{"n_layer": 12, "n_head": 3, "head_dim": 32, "norm_eps": 1e-05, "positions": "rope", "qk_norm": true, "tie_embeddings": true, "parallel_block": false, "init_std_qkv": 0.0707, "schedule": "wsd"}
Each number is 500 + 50 x the weight over its row's rms, rounded and kept within 0 to 999. Layers, rows and columns count from 0. Numbers have three digits each. The size before them is the row's rms in percent of the matrix's.

# layer 5 MLP up, 384x96, rms 0.424, rows 59-107, columns 0-95
103:491480535483456547560496408544508427390539583496494458606478409537435570570455420504483489469461535474424486528509487479580517452470449625507530512461498508540462486556556545452443506528465516509554379522450527561527538495475568467476448468553532430456535400578447607537452523508491462516
090:466478448569431547495531574532487466424525327557478533519431558487489547466532412446500466495513493590460527494491497465413524524483479521531434527462505476492528521455531429481460470545521461462458527478464519574489535522515545470563352468604588491468492490508488529444535421563370522420
097:549613493508521530484403494553506463488436452523459505448540607495425499590586523472395492502591483482468587489476425487580543503469436557582463541452434562507408473517545495485478444514555504551431520452494415500459435464506466500462451507494550574468561561476477415442508509491392465527
109:463454490433541466454470477487569565595534512401603495594517466523453499568341531502530494497587516513496508507535409559395440482537541534489371531475519498479511570454497583486484504538496519571511580393477470527547503461507515582488483539590515450478505480513516479449419462471501463547
103:552421489447540448543506508474471575391363538577464441487433432554504559464481449427511456506445555523511514519564509478476519571509478450458497586523485523388521497489439429492428502490528509502444480605450521440470497455467521432576468488524453574468476520558591547390499575494532561461
111:513548486623441528509457520537449519505502477542567477451567415402550464444477438476537507476396462446428379496508561464503539517500475494492539386532547467489564488472513507530426467432478428572621549468538424467522495466548622537506453482509499519486467529555436533440500466409488481557
094:464515558533505499465422471511587515469506488514450478533468536541519562539562511401557490490528508550503599425475537532540576471459406512533447486494481559457452543552628468504519451442454468333576560394515481475471466523599440566425503419501445514527505559521504488486477461439563483471
100:440448541511480445444458482536457547431540541509462471488500517452511482457557502484578398494461517537603482516427533526482429593517516480499501531499434550523528537476512519528542547432425522487509524544364524446578473475659530518444463480472494500546516482445417469431389588546489409574
100:497520524571529413538555532473445399616496504498484444527528529573482443562498574455526429537500401472438482539465584460530542476560549452541407460530533614466523538473551482433513491541590475614505425448488497509509561566482465574558503430506522504498459429543512482546526435426568465507
040:547524515513446475477605548456554488407511510446522533564459427547488501513506511476470488495498576500578499502461487478511498551558524546367566521571576540494519556667476507512477560474514482499466577553495623438545384460508445498510436468498542490495539531600548414520582481501476434483
079:446561496450589483456491497513439487420598497471457501478499517503436524521375536622546419509514459523518571505449497503435517462416385409406492563514491504537442524470549482549555545551573446578550509533479462513508493538515458496557456574554479520472481533507518449463382406527555470452
116:497424483392433459505471546476433575536518474501472560502525548582523417495489438457603476605511518524421498474427528510530579487493513476500437465485428517421442444417544456546490489532484465453482440546397490561499498405464467390506560559397534427508499482498544533444518462474432501573
101:497462510456555385497464496518499508467505632479496537430569541526508461473454549548494533475548515505503531488547473422458483551549609433512554417470494455509519513612450429461514507619549493486560420508554511426588473493445441524600544481503564487597494397545470566462475550507515565494
103:514497503548493462490546566476492535460376589518438555554495507488473415548561485504473486381449549560539414506535445531584554448445536501569513454441489442488414505458542530539489559484513499465584506568450614462439497524531480526560456568471488534518465405467458535538584406569497426480
043:426524565522552509462484511450516518373518445422562504429547466493532619494560411480447560474396464519570497515450460595500438462490437449524449436505532444508476455488483490438592528405471524488479475512424509534464511471479516643484561484523376471435471520528519557496532546469515533527
101:566526529407412564461545563439457501575394523439417476460514528491443441555523474530521464465418519475450531548552510589439517525553558417451549562585465453621547477522481520549504550505458538507451460571504530480444533401528431499457546501512537418597442482520552472481465484470490466554
104:544526533521533466540560523467475468468526546510464457551514560501396486474454561539464468424594523455401468458626452469437459496416478414526493537415512537540488578453593505530424565540420464547444495453514524518426528457482413508530470506440537492326483520475471486527531489498540497558
103:504572503544497635431503477550513419581505469434528463522508493533380539441540540427557516542469552529489548507477547519538462374584518422540466498532533513582467415472532545548434469496447464512521510513465545492536492585565518493510464546464413530547454508601560446515506415570514581545
076:484501618459530502498534493489563561533556456464511515472429478483503488473558535439433524528456472532513489419451436407514450472491558448626515527490488466499553584467563585393532538564449623408475437541506455488482514515455525494517455526498472480504494530473601611551391494492515417558
106:452506561520499488556553568449438547529479465516524459546503396445531487449522476482532518440514531543562564543524447560456460466501599476546508566554447487507495471518478381499465563508561598473552552558455466481499582503395410483536441487514394439524496521499422497417405491635531483492
107:497512463412427482518574452512546466482445461486509493533422519480430570503548610425500415478471451531511520577565351543358467485553440469461525547480497523531547494514561449540482556436596476529536554453472533487433426460497470603471481504502509432536441440500483468449504529412476495464
115:508477472444550450576401523567495503541559455479462487556572533455409499461471560337423477462506464470594461502514600563524497506519497518559534561552490498464453523536566480434573490502525549506614489542520484563477557415492392408520528465598498432463491520468530504497527446485541467519
100:504417550570500512498501505524433562468413425509488515440517439465472476431482512528539570371502409531452500473483525524580480462468609517443496544474412521560469525518564549495511509455428484538463603509393531515422550533527400476559502466494594544505593531525548483494496577490501583426
099:517570498544459535493489465478482452494494555463585462498471597604530564524521539444442462557497527421466570568535580523524518461520545382550474455565510485438534458441625448490538507489544378550503518487561518518458493547459414417547505521569442543536508474458549516496581421431493575466
065:571509565457627444489564438498536544512524475351498559491402481475461471468425454486513531538501564425509510483523490449448486470500528453596471478579520500528531467501528516448459512562476448464489431574457430577525471447420445496427511577442478462436492499479465480585550569490534450621
105:541500505521571468429426511503565546502500535528480506557498406525570453552493541369525448406490611426451440530448507519543527489581441496550463463518513589573531506406461443494466448495428404493562538567483466496533470502546568512549517521468498516615531510586510586548501466485446421508
088:539553470496510469538485524357488517368518431485519421553566572501492547563514413505517546458577476655484516467555574487571467382511591446492467505492489505550541569555460452622485518482484520555582544518525481497538466512469480548493505536505571493424566503448492454505495530470535474492
110:508384532401436349579541499522528511545522478488511538472517466515459583530482501491574444446521480560510494506558547500431449437546523436509512560428525556486525504467389502490475564464466395560501582568506354437461515545456566495566533508555503516522471530574449483488452444537517500514
095:463468520454516537606525511488611542456427469595481495543450498513518574434505505410557493458474490486421437535480533469528541453357503539483534525405476517470611501450528495548507518555519540541553597549459574516489423522513518467517391499545515459551456513546487594445423450592491512487
100:460531474441591533516562527529536479538543538602544387531392513503520506510458502510597572483513450473545464456491481488479579491564470538412474553479542469487543478434601430507486472511431488555451433401559478508613472469411589559461480526485513475480537517428560440578474481507517516409
097:507506509545462502537413453499402562444442523561548398456500460455430440476463621486571464492557508540469502434549538459493529525507473463515433401531505495533455528473503468619476576478542493458591526581534444425476445516441555468434572512507461498507481474397514548401550441430493534545
091:517517461571515530460463606524480479581579509531499512479491652570513454507519498506484461459446559517464451522427498483472483410443469489595519486516366500438573427553460509534474546512448434516534393510547373525503553505510498412465460548494460533512574453543502546464446494561528447427
091:529481487564556464526487391518519499432500493413467391425598519402448482491397542455521543422573516482551517502553615449490520460487437484462563456534477522538489507506491498476391587439536511494568477496469460483564459426364480567471554446485519455516498535505535503483567431458490442480
067:539453494435523520553460561467579444575424473454525541559436570428458509457495533426427505512541467548488472538523495432627512516386528504458495408521452459541452575433486556485538421450413504580480531506454500468575487443484437580515446409534526569473457449507573512503478490482580449479
105:534489559525396391536508570553525454488418425494510516459414497499489573474579556549494468463536588390436562554555524549516498494535393512508497556505498534551527508572469526528511473487468489515421413472460534622496388520484456563522514521474580485548496442572547436528535536579542524509
107:540612388471558506502528466561514422496502486558449495488461561484523473534538509496506563486389431594406527423538531518512542558432564446422643502554490461505491538468496472487492529523505508478455485536579524512464464485542532414512490350442479467426573450495546483464454559478545456532
095:587382546470574492484473475532488501533552516438500440469440482482500456442610494490560504482489596433542472452529532472531503521492478610528538467600443419426500478420572474510435481475513472535595521553450475517514557502503409538544473504569539542489512455372525565526475444535399575492
101:511476474523523541510568424544435600524533503441512560453493506550553505467534568391464374531551517500561529507574471519445416524408521484418509614594545558543495470442435385494518465499467462524483498531513482512592472464532518584511443533523572506523465477491628532496505535511462438455
103:566588548493380526503473511486515510525558516459519471476499485456643501608464516516571451465538510475556376542546515458600521546510579436455478589533500556442497479434482419431542579549439454515502550521499513475509422419552503521553447510541512516469511465569467550603541477558484474467
107:562490510506512469511440466554548439428543451517594524425448528423400556474433546472509387477430533518417528488459463590497501396504464512537595549531500455588538550583525480460440498491431479464514555473487443556513520471505431600526526573525488435464468591518489547542488417464432502466
116:562565466553481434525528488504546542456598426499588584573472477454436630494492421466544522513489569508586510487492518485483567450456534515475493489452447493460496533491415497460541560600563509443508458470596512396510451435466550503410523605476477590486505549476523537514434515434522441452
124:445557383603450522428556509464552483492435502439543623416521506473552580414519507474514580554525477515480427484531477554504492493521580366459504529507461506496452493472506469528553390519488477548412559499529541424434483554499539500500478473393510520477495516537428470450548504399531533454
090:538502483594489538610568482486492497527457519555485514429406399371451541473473432462500511489434532531485536518473448413482362499516567466490557512536559580498509492529454532540489478440569497549578559449464436552485488483498483500529452513447608471448483444439473534530454516461490542631
099:501484477471606530502510422514442456484488440498488505516524480373546495509438513578475487408538537550626519500455490423412481479417483493559497564498429377443454512482460522471497455484477553499486592466525508486479343464484521518480550489409486570492553437493528477484447470415531420449
104:459470475433551451485523555508498439596453452588424476491459526459443506521425537473434596536480551554532479523524533480412533444475582432517512506552562493556451527452395464450513494477522559391497516497555498437603451453490364589499581553522428474558510465526495501473539561460525534468
086:464464504566531468491484537506465533483441530509508500551612438499505423549496435455506507564526502526528546572525623426585481447535472609543479537516490531565454479474565452520496492532498528474512537536489475551633557462464401496435362556512606479539477464459542496540437439579455561459
103:508490385492457538510526449548485459499487573548457488539516511453551449523526513478458430453477552448532496497453468445378549476503527555475548540440480502481544495560476567586418442594601507604478504405475489564574478538613547492536509497482520470529530467654453547478596507485539545491
114:493501587528487561522484459531615515482443530524384481474392408461463544515559495456487462569537502509536546505560458498519478525564442510509451447521455533468493445572452461457494505548517461492528377520589501504444583497441437412483549547471559478454471531447374397558464475495499517405
103:488567469541483471422539478561443519497438482520532538427499517458575467576559480463572500430373507478550439563446451524573495506553553561541514414461531477423408504505493556413461577537521536406459430524473475375515480487528535547588516537552531483560445518489406460518475481526571472459
# layer 5 MLP down (transposed), 384x96, rms 0.0979, rows 59-106, columns 0-95
092:489535510560506438432530540525519513570512484515622545491489650453519492438469530452482503508571514563604485470558599439390555474494582424482485457507546497430579466484491461545560497452475469503433497489559463561458459488542557542610595468442521547545489553414530463484452457469524505486
091:545533502427526418423449449527599581564545601517523454435460482556501544544469512532497526424460508473507434498483455476516512569487494461514542556634504510426405394511488484464594503405480534552538570495552462463509448524490422578521557488542485562472484506501523514600589522499592494503
102:505449585540505543514414500400492475425583545467283481552513457613562492464475568511615496476539451521490444537525587516581532544594500455430499479478442456503561559499511474530519468534480497537511443533525460489473482598475536501500604506497504498528543490517434517525482475520489530517
109:551531513569480526529607535406490402552420484574457505459571456499476482445565464543417503433378488453537483451437440450515568428552428490556498560498481570520438436517498457456516516564456511506529440487538456517492546514490465532569422481473399541526517416505518487461535585450517600457
091:480543512603504575548488532483537416561573430486448499579460641593552534515517522518517459445568497528541445422510495442441544467494527562505467457470477493499530478485483553621593534573558529419589506398538446503578463491471472591451560428503513475547498507533521543482477448466542482527
124:463557464470567471551425564401555548452532392558407584512445469549539539522490457495495501486555477499520496433537452529473562554538470486437474498511432566483567532543437381515668482526596548496523492531493573506481463501488419510508518485526579512510525453510538549498410507531590448530
100:446496392431467511587507534512456493470409475537496509523497455520461401589510534538467514512437483613506488515566557543464551503560528516454457426510367414501526512412484532453496537488596436533516585441523531518452566501489513412481459521583529572430496468432505474550418532549457562515
098:468532603536563482501515486446525457581521445472524524534509523540481535546450449589483457551479553434448527395486433623563512491470483497455507501550544563441566516496484519523552575508493488507496414480547536542381508559376464437564514457545463451461449556553449508539501423463454626519
110:444484478562507585402487580469511508415505447516657509408586531540548496549470499560500446406469517576539492488530395488496474489535519546493481529517534431504507501478478500431460485483421507506526501586470513577525501618486478525528455532499478483617452520624492466490473531553403558521
049:490522623491486535471520531577571462575572495486505580558479428528477539581521489520513532553443585518498552485489486397593403539437606511527436528546539549527541478609476513544518471558509501478581509475458486433502494396527506526500469464435534535530544503496467525539597605416512485571
079:536444468452525550544562557549571435454543510430549463566583461504570456513532506444493581477511452420450465512506502449506384487463496474611450527474590485509488504532470488510468404433515522447530550441394558498584472497551528443539544430429467404595506478563519541517577528498489425507
111:510527451628585447416510488575471499527486512530477425492612497550544538588519526528467520411480492491608487489498476540488462461548478475512484518440456458521478452518503600404475496429446473555553561460540472454583500575525569553599546531538538539459497392551471432506529566470559519431
092:409563541521431560507492506549519517588401470495532611482455520450476431557488585551470489497517482501451422479470571497452472467512522552525459495505492438469513478469488489568462467570439373535453544432482462551434517425472616529455534626449545460473474448463541547530551417551479463436
093:493467517519503529544539496526466539477505479480537463558559549547471541484521576497443549557556401446478534471465578476497458533466393481428502547455449478417506477485461598528536553560500486549408429550500436478503510406507403578394517447528544525557549498493515497472530659456440577576
040:561514470568524534529511400420508510497466401467356505432559511553489513528384490443511452575558513431565590484377509517525556528500516445535495498573519456492477536501440561498519419457480486549409496583477566504503508447582434497457477466430456500514422526466477500570417481472499529484
089:427484478567509471508532536480557507499580502526576543479478510536524523542509608392525469513640447476556523534538517454485473533467522541531450432495536554465461421515552464462491421438462479549561460447566456559583544572491508488608468487448369490452491530426436541510522500542626511535
102:487550548438506483488510546538492547562507470427516559471601456487509579530584554445563544560505438551625533478429475522564519497589458566519470417562435552463512433560457464532613526567579543488487541533472524501538544512473553573494548518539442501642456436562500483526522520445473466499
091:411462532430557406534450480419497563436500520456492475481464507476577425519442475518525509509482439420523508522562406549501546629370421492514594554488483493463567564541472510407505547469553479463454497512609459524447486457491502498460449521555497481456530508489398536528538528414438447479
088:547418490473498561492522492531493473496482565536466540497526459427456514502524517508522425428390516466467483522542554566497514484601423493501523444556497527511589486547374482624502456476577443511553560411536587508535571461419487476570468527468520531500476442584508445527618521534466535395
100:507473536398488528488475428483519518551499413514482491462535513482426510503526573562494542512566526507374464505465537597492508448417583583587389460551474462570550513439545549394469476517487509444436481379519486484507542524492556527484561512468562510435496459510554520505416469417517546401
108:505413460549499460455512548539461513501535577561517518520518440503479492592419412575458483526529476636504447484450568478550507450520423460552539435518410526548561463462494476437552450574490593453491478518558420490561566454508515377524498499523445607505497557521476515550442529561535584514
104:500439545496473509442609478432505547437476474575584457476504436540472479543563465630560500516488522499426530476513513516502489566486493513489480522447558431526566499496440512487524512544506516531470540471441512440459396589442590623423413495436465588536475529556427484538524559546390539467
099:430593586408462480524518489451594462538533512496442537544447530396500477565553542479496466546438551488537531490510498512413545558513509471481509439461516444517496500351495425517471549459560523431530535563517503455560420544412520560429492569528482445567427474453508563544435406535465539539
091:464488549498539490479467496515467562468549515587523667477483418538517467476455424533482500434534455592452496547429489549527534479463453495380548490495563637444475497541424476480409530563449558478510433530506498544442473524529521542469498510484544497373434495574461457521493553485497396525
063:430551502486409523418456498541535462506431547650427502509578527469544541526496501542489502513467462493448501495543488423454523532546496568348439518491454503476435536525464503508453491512495458388479580462535498417421453514455444394599425477524529460530505521468504411436464563462497510455
110:419571567399540492516470463555519541501498567554542499567431537516519420561451392574420537530504499575474559520554535430490463477530555456428503541480558521421511426495501504514544630473507544528590502497498488586444511494518515364418510435523467490396456467461494432497530534494511501485
097:467493499523537532505450555577492529411538527481511534619585467485455495430508519547494452473471509393430513445492512459490524469535432501458554494447491460512477550618492520499630514503541525483472456387524505441438566561514452499357464495581500482587508565508503469404596513541449542501
102:471579430626524586473452501470482481470456429454412497464477462497466424469508466474474530499429637425435549466388456527566492522466554498460445473594481457571483520525555514520483540531493587438507512458495613557547496502501484471463506531464437518450514457386531500457550583438458509508
087:467600557473592524516490486505534557486516512398517403479554549578524515585498445518559509507487529500607485414495467501473465545585509422471497480529538506568464499570393537422582565525532492558500528465515446545453549552479535516525458525531501490551515463580463574464557469444459619614
098:497538606509492524452569448450512518538428545560540531464462487509412422503553514571400499487523540435458452501458506477498518379509411491562541560524561452483469491579405504496496529597476542521506487577511547566413596515549416412512565549480472475531440461435432524523539559501453520560
103:499468543481443523408492523542452475548552481531468445518537530474529615496490482557526581580525489521463596511529426391591470518498439458513475479576479572541476559473540476537591535445470507541477496511574452551530450496485564541460452581471470501467517407504582467446629480499633491553
091:512449542487484470455646438504493585478482489418496502566563456510425517515414522533485518540577503509527520511572467583568556530503516508540481466519631439452479515494522415470505524416532516520454555579453524457559437508509429490404503500497480453558550412533510451543646525484551431510
097:500539578507576442500600533615481468458571416458479552493546474449546511540540543482550514470560515537485535460495508498442486417470472522462502545552550502460483493548492500390563466502426459486498528518440531496425436606520495583467478536588488585489414479501467576511443628512485607432
074:560630523372588479567452479471371476433488470530430539436458538451463485505523535524443430524454478475573506447424527438451549460582433466467512409521579469486526516489556504562415484424524477490517551539459444487517526568475559496502537471577553539493558543502510505481404433493525503466
098:460483465477562498495463524519515498519610570445518596463503432503501495565435444378558493551477403548527505501554541442569612505522546494526422523479471477450426454501544496611431527491574456449554583452469509491527613487448538475499547476581479430497513439475437572501457474471444466564
117:494454386455400531514512469428519582491459505437543496509469502466520537570481432575521521594590503410580436553423473573461514518555514488541496412490554459500485423491415435559510510530480452526449501496400512439523438471477524488503526530474556478601456577440563491503615473461499432486
090:358474496459406546507483521443442504488524481534518498367509570478556548542438519527409476553514447552456559402487471580462454571516492408490517540516514477461501542460485503501496564523422527498511536520476474489490426528533444473394484560544512416543517542622410404478487544525582516495
096:495491429537458471498527561449446423443557470579486479459548440503507510515438327531568571498515497552478475568477549526493606501509485570553449365505466426506482545576579560498477552485529467495588512509488413575459502563556508604553503423555504471536501541530473469544509489496542545527
098:501481500512622402451534537496539507507496517510458517531570480556505504485565485525423501535454477483500566487484476638472456468500398616533500577433509464487552557527509546489483539449556392502471445447520427608492519619418481510493421548420507544486492578468565455434444534479471477533
109:475455536509555522487436552513509535563466514543477540454492566486356444471529472492462517507540502597521510522537587365452481567479552574491449563501502533504540463525566533487660508428504455543397520534547558543548527452549595432485518495523487434475593549449505452501498430505469514439
114:457585585464539615475435462484511501422525550493522478453415516523510377495442513518450483455520463470464440517553548481540495534513376522533435432529482478444500456587599503565555553481480535551532526550497486507562528598555569486541450559546542466544518466619506575472558543530482578511
107:550568512436525551555397463492445537442567455558435385529458482517419401484482461475491463355518507513526531465410516469472469550492427614537477497521572522479484447503502515448416570496503514412573515523467506577502529436508452511524518440596428470505481490485563488536494472606468463512
096:449460508420420532454518472467556458541497393483537487405552605556410465527596496539567643548574487452484507509501526517462511502495488548503536487476489440521508455443487472428565546500520509474475547583543569420434415515545460486488473466512469466555608474567572480539531491520454526395
110:468591550531465557435565455537564558628497467452504480523513556542397513483540612483465503580485528435462390482482551537530488536592537546484461417573557507507498520508500465509553498476490474445410410569393538504533515504476472450558469420529494445543491558512525527507440549512498545388
095:518490503574522546432522488543469477431473507467570550473589500573509542538562471557555445447558417399523518488437464484511436540556494497485459527431456533499485519520570466488432478553395513536476571480433549489441519495491562576511404469440467550419541564496545524611449372524569450446
087:568450553508514522520469434462600418447537528509534486534544565460545549456523480544545456417444433499405570461533455533524481566529498489481547484519542470480574471425537469548454462473505469609456485446574516457422443494506584475544549405471432513516354495490458549458461552484500608563
102:538468571498451573466471538440613419511495581541518488498459548508513456502448527507520546438463376514446435465560472433517513540469457362529460505501558449487465449491486450540546440436518412434546521618510447519476504581435551506455539473448572473528468478442591466484513558558527427535
101:497565521463450455486485504446475524517510472477582482559571611569533538507462478568550501478468473511464535421468642512431502484520505444508558552533531539469441503441467577520445473511517636639460575517426473492583463405478506509531481544523518487533529589527590497495569470514485436576
# layer 5 MLP gate, 384x96, rms 0.403, rows 60-107, columns 0-95
087:448537542568464498585446533525517592420481535594443465504532583532469442413540507574509407475502497495554442499488434440476566528522543520507527509557411482428510553520587369474522438571533604558463489512521533469495497460493468478523478501586437561517460495351501498529473470527450477463
112:486452549529458520573493473537445554419530503505383548568517535473431478551433458587598447502572471508533532532430602493472519453621494551563444522473483556405486463528524535435553498478541498491512462567606541493533517504513488458541502505466504530574532468441641550489465483575504493409
111:606549439513548581544595375430498495467402565498526540406496444550566408440442554577481466458485447494535478507473487524504548532550457493549526547526482476449363561451434401531481511464519447524578490459592503478492486496492435521536474551474502501545538486565514470450532518495460581469
098:380534515498525518514504405541485519566516459464598511569534493545509505439443528533516579493566461619559496480544609520511476483556430542446568432557553459559498516483491480553498555579600512484534489501500475414498565594462519565514574545516418502501502587475606462469491538559435519523
121:519552414554430514524567427532527490591490466472565510497515504491502488432519509521514610365501478466418499474536530557526477461484530500572473643605557586507530541448466506476573459495558508475494505502445554441573497529537463560561419398492525496489509435506402522516567516523551516585
096:567530472488520549512508393499560568399507450502496551553492470412445518444521573448508473515571466351560512440585479516533435463463481460539468478433527489468519455576443531552467425543441478419510454524596498504424464550490490585529503393469416463588477495566472478501522513461532465545
104:508442458449452483434509513522471472497502579441583397524463456457448441434444481513505440475506571504588560483540507391427542433417520611559507533431453476569558587467535442507502465457480545420551492592533542506531525412553452513487472485520502616525484437428523544455510521506459444529
113:440572389442536518479439554462543492447424491594571459463577492518552473472432442566465546467507513496537485544507503500529555534505530557503447549515585400429576593579593473453448453514413473514511571469495476500514441475519481489507561455462524501633471548469516478559569569487450578504
038:545451494475463487567564529543524493400514482458496508578461504474560494496578485483529485460509502475527485512580429482471497519584547550413583537436521504488513487571501530551403561471545501518416561541486648482576416452472440496563531438488484501495511485607591488466608435486512396440
074:397415501510394553514479450532479497491537500524562451550459608390546426463562507444551547441525465578503511461600474456548439464543489493503511528501544445459468424555539451502486437456404524505547562397535394439496506524530561519484496492401520403450530449474455514475456516483481453525
118:552575474445390443471514516533465460548488558526491447569477477402474477491483397540477481518397518466409488447412552502499486474516478468556449587558442567491508532617476404597470551539585498577562567471528505469439586451528477543455497463528532419521534488517529535558497487573465476499
100:441479499495389538387455561592503534533582480422463396476567443498416429565550559552503513510486507458544519452508515414478568576513489517467426557420494571488507505461428444507504549458528478516449528546566418499465538470529521537485507585554513522508613520478481410470483484446516462597
106:480676499536400432518506552428467445484468509479515547470533447554452513474469552536490529518583463454405424532561487456477408469546527496530534536541556493554535522567483409473526478516554510553483519447590503501466481403480467416476546459442516530448608552547540543600451500500529474440
043:517449472540417446488473487600475435627514477533551524480593564459465437460509607527562485514545454541514396492542481495419453436474522547554490522530461481488516513480498477445620496544536441550560494612454465436535428477440399521534491522440491489513542401456446457479555451460544487460
094:558412491497403538481493574485541578439453463419519559479560467477434489527411475518487438519470565536521420506489514490493506530534570486494555499527462518552509514458498514360497485489457531351515474461591438423574531395458441546433484528567492436498528415542510510436462449431509499441
107:569558485425548446572548514519484524512425514449471513480601501505476465527552492566498474522505469533543431539461555532538470485529558464466503540521549555435496440525419502497581628578481560454454531479563558451490566567483522571516566480524479468572502350487572422616521512564493565469
091:478560540511580572509488531505446474482619491464534497509482438483513507510401532523483472518535566452544492500454530524497486500509486531615546445480494554480459534582496509544504438469452541506567514427532577552405517553493409436565441542539402524487362427498461560587497546520569428604
089:490501502512497542504494494419562557442555554509484474433524526548594477426560525532463551516534388533583517503449412375485515551393558496574531520445513410546454486439553454401530477469444520424410419563496401494541473476466497536475437504482509505465459527448549512449414502481523459553
105:539515483600500546514558557581499452500477528512497441525503483478569538555496539484387470357433529569545525424498542443537437532492516589486438484496474542541425487496551615489478487473431460463438447479401513539510526486544415625558532491528548546457527555469539528540580487543511415534
102:550525425497513391496551505518510482467481514557437534488558577545577537509441456494521391542536455471562376480471443561455488472511365477496502553439485544440539582462522479471395505500507476548442571415443526439505431456451520564549494436568532496465508493549507518601544529479432568479
106:426613496489555478420463379418480496453475387451520521540539510505519469588492519448514491505451476525591489520487558505527493414462419498532621571497545481513599510502459503495593540400420494501518520520483491444504484529528519482466536542540501575510458480385565462526409511532598506499
098:502454509462486472513534419554452575481497416532479442555484431446516503464519534532503514440508499520580475493469536487531497455480492572533578497395538536469505590580512508391527430508471610453440499441422576519433530499517452468644466390560520600570489528517505501445542497453524571453
098:554478515441544472467504594491595493480426585582512455459520564500526497459445560517396588465622481496555580570457425557473583456574479498595504547544556440477541506516580463521564548470522517441526469423481464554511542511474451398454546511471501513455514534526523505542577551509416480517
056:467519493575443471463532481565588467578539543520436547614473589483484485448455391437562473510518477490520589452566544474520459415470495470514435557577564542528547602371531470542488514445581464564538579476421452496523509467537499494452409491431543563498454486507509481491490556499522446528
115:485506446517557472458485576465493601506534436452579548536526580469611461525462595514566433470540502434573506490418497487522493504482442458563545383505473554468447511429474454538453420456495461443464565504488515477473431460518493520499513548439411493645446567552514585500428487522503533552
097:448440499523517446519482476616512460583502514515493551459519460484508452473443544505547419562496562403460512519495485441474510552474332569440533536430515596477388452484488495433554494485518426425410419407480501475506543543536487408464495547531448468568496424539450508470491458539463477489
097:573432499427502404539487460543512471557490540474577584496596486448556512458522488465591462527566575515521471497541567484573415520541544500546436540538484481484515531479503525452397574456446461460509606492489400397449575482471427461536469561481557514457475542423441574500546455454454504450
090:495486525544559472479553565585475495498519440458483500542502412509500503473489584538450457545554502405580487518491539557458479546634514487428420447469500545444538496520520528412668562522459523552508475434517414495527580453462452546475517549578451460531581450565458526514419535489468477555
101:479452483585516480540569482472516523582534511490540494480436489584517521518492498539510537497533458399519503484437482512539600536493506401631438598519552433469515506512531542454532489513491532440413506502548463560450588560529520498608550422570473358527534438555447467526478533413489551554
099:470581534578587517472493605444465565521467450486608454566425518473506532467506564578564591483520499538484520512561482577522557473602524565468551428531510421477452521513479563493474473453496530514538467478483539444480553458509521468487501430502545585504558433432518491488490567610622594494
097:583570450571466521561483465541544479576453526505518526417519494428491530448470446502483522538537496445496613486487533415525504393503498446459624547536464532458496454464498556536490407595489541404464524503602637500435489551535503536459539509458507490393434460544519514571472485549505537496
095:525526634493554520596477514503424570430505511564442481603462496555578540508568545469439477474504512509549556480480473512458432474432491585448523590447537526450527405547487455440525500560401482487440455502507486494456449587581524571457552490486433522604450465527433501473446527513496571544
068:557496435466563505535515587472560525541518482412544518542469514483390485485501495473488518489518587523483468579521468484535524633458489540494515495545485443476500596421422561419480526521504515679447426502545478440566513444521441546494440451572469504370527473504524558521505474508545446550
106:471486443493572405490544446549575490464460454452594564413541434496470409495396428389478528509540440486565552486519511463579583507489490549488420504423540517518494504485516540566499469492525521430530593418458520429468535437508470395532506541543516478483604494462521528551545504582490436462
105:430471511615446517522541463472475487418428477508493461445535449455484471488547570466480486604560480460501536604529538457481517468511378590445535549453514534544551495460508562510494531569529571473515596460527536472556485461511512573511511586555532512600542635570510463477489467556521551596
087:419536402552459479448604517430513415438531411516449493495527461402507446456514415561541457520522573512562426510522522404505494505522523588472514509397486584498483413532466491506444484548572522552419527441496547512500555450420497535547429462487544473491440436510492561491425566564477533468
100:478526475472475550494571543510625495663528500419524548532441512553537542504588518476585499459440512422494485488589502483472455467441472470649479472498538605440480437526495562538501458541522469502565473498517487476500454422443479417548500567522530465541517566523546534464471613518493432509
098:535516521372419542459521533455478532520470500495510575496565502426469509438514525412486537415511424521475444435489485435468556609467522492519517507575456509472426579446471472449495550422565515480504478528581503398499505467429519502491604525541477549524643508518551361493538473471536524515
109:569530538550621493456532492539464460440449487467570439513566570582416476511448492462523509577518475438443532522456488517510468433422439527488616486527473544624502491507463650495462514535475450453509492400519434545481591477521553539564515564499599445524523530504474451539457481534470525462
113:606544527450638539527509526511531512513430504566533472486528452560544528515510483475551448455414451456456518525481512501472455549552444612553470391454497472500469544419589603507526519501502495546587531478488544403495497552457568495577537540512476419401465534509599560508557519449512520438
106:479484530469487545515582376513480467423471477540512441466544556517511516391512547542565400490489511499560509542395512547521452507452507508484510640460481477544559520500449470493411431448566489537471599549517508461478415528425499565550562551427483642490478520458486468436576519520478534515
095:465545450444511535485480444519481586473513572450511459497456495475506452477536543517478396497488555526520467464447494548535460447519555587578502427499609599499402515540412487536413501480433571470501429456504534509444453628481589478475547494555458526410495535536493494527633536446419490520
107:487521490497602565527537385512455481401563490526565459525554487444475592493525548535470444454506507548620541491486458456505496473407520447489496577540504470426501421543526506499489427541563474567470561445514478384478427543468454419403504578469507619498477452433516460464549500495497451531
101:550552490550458556425496552520443487492515458523467470453497585444567543515532493546561578482359455516467436469473484454507488440470486532571506479500519459427462531544554433552518551395646524529443543502570481449477486522529430474460529483588458474558569569481496437425434448463588434519
091:541521502508462474529519514372378403515462526565549497535530467454468457534512432601547523454529563522518518385507475526419468496480540475537451517382549540572572503387474520397495520548478514501604398515515509483529432498539580545455524514495569520442551522439492551436533525491515511499
102:486538492536462464481536425452514431538543541452558469511530518536440537500611540540508469591545524485508471567479487489530467391486468463551555593471511525406500613495533461532535450608459462524492502524603465496484471545453531503494518614516589541546361538576426557524448510477497442559
099:490505449426458485463557479520457413615487526471517563437559453438555464453540519527555560501484515502484390541445499564561476523441619541464562528448491434531423459482534510510647466470455524462501465447494511465436586514420558517546559526428497533580536436496546580504575488531466541485
111:565601457490468472475499506543416607494528486536472497485604459405502506516503605536623521495449551539547427502463514471561420448571462577419502448423477479463452467563474568452486479544552556468392448462472514487539540538461584485534549552527542439495533477493494462504490456553477387481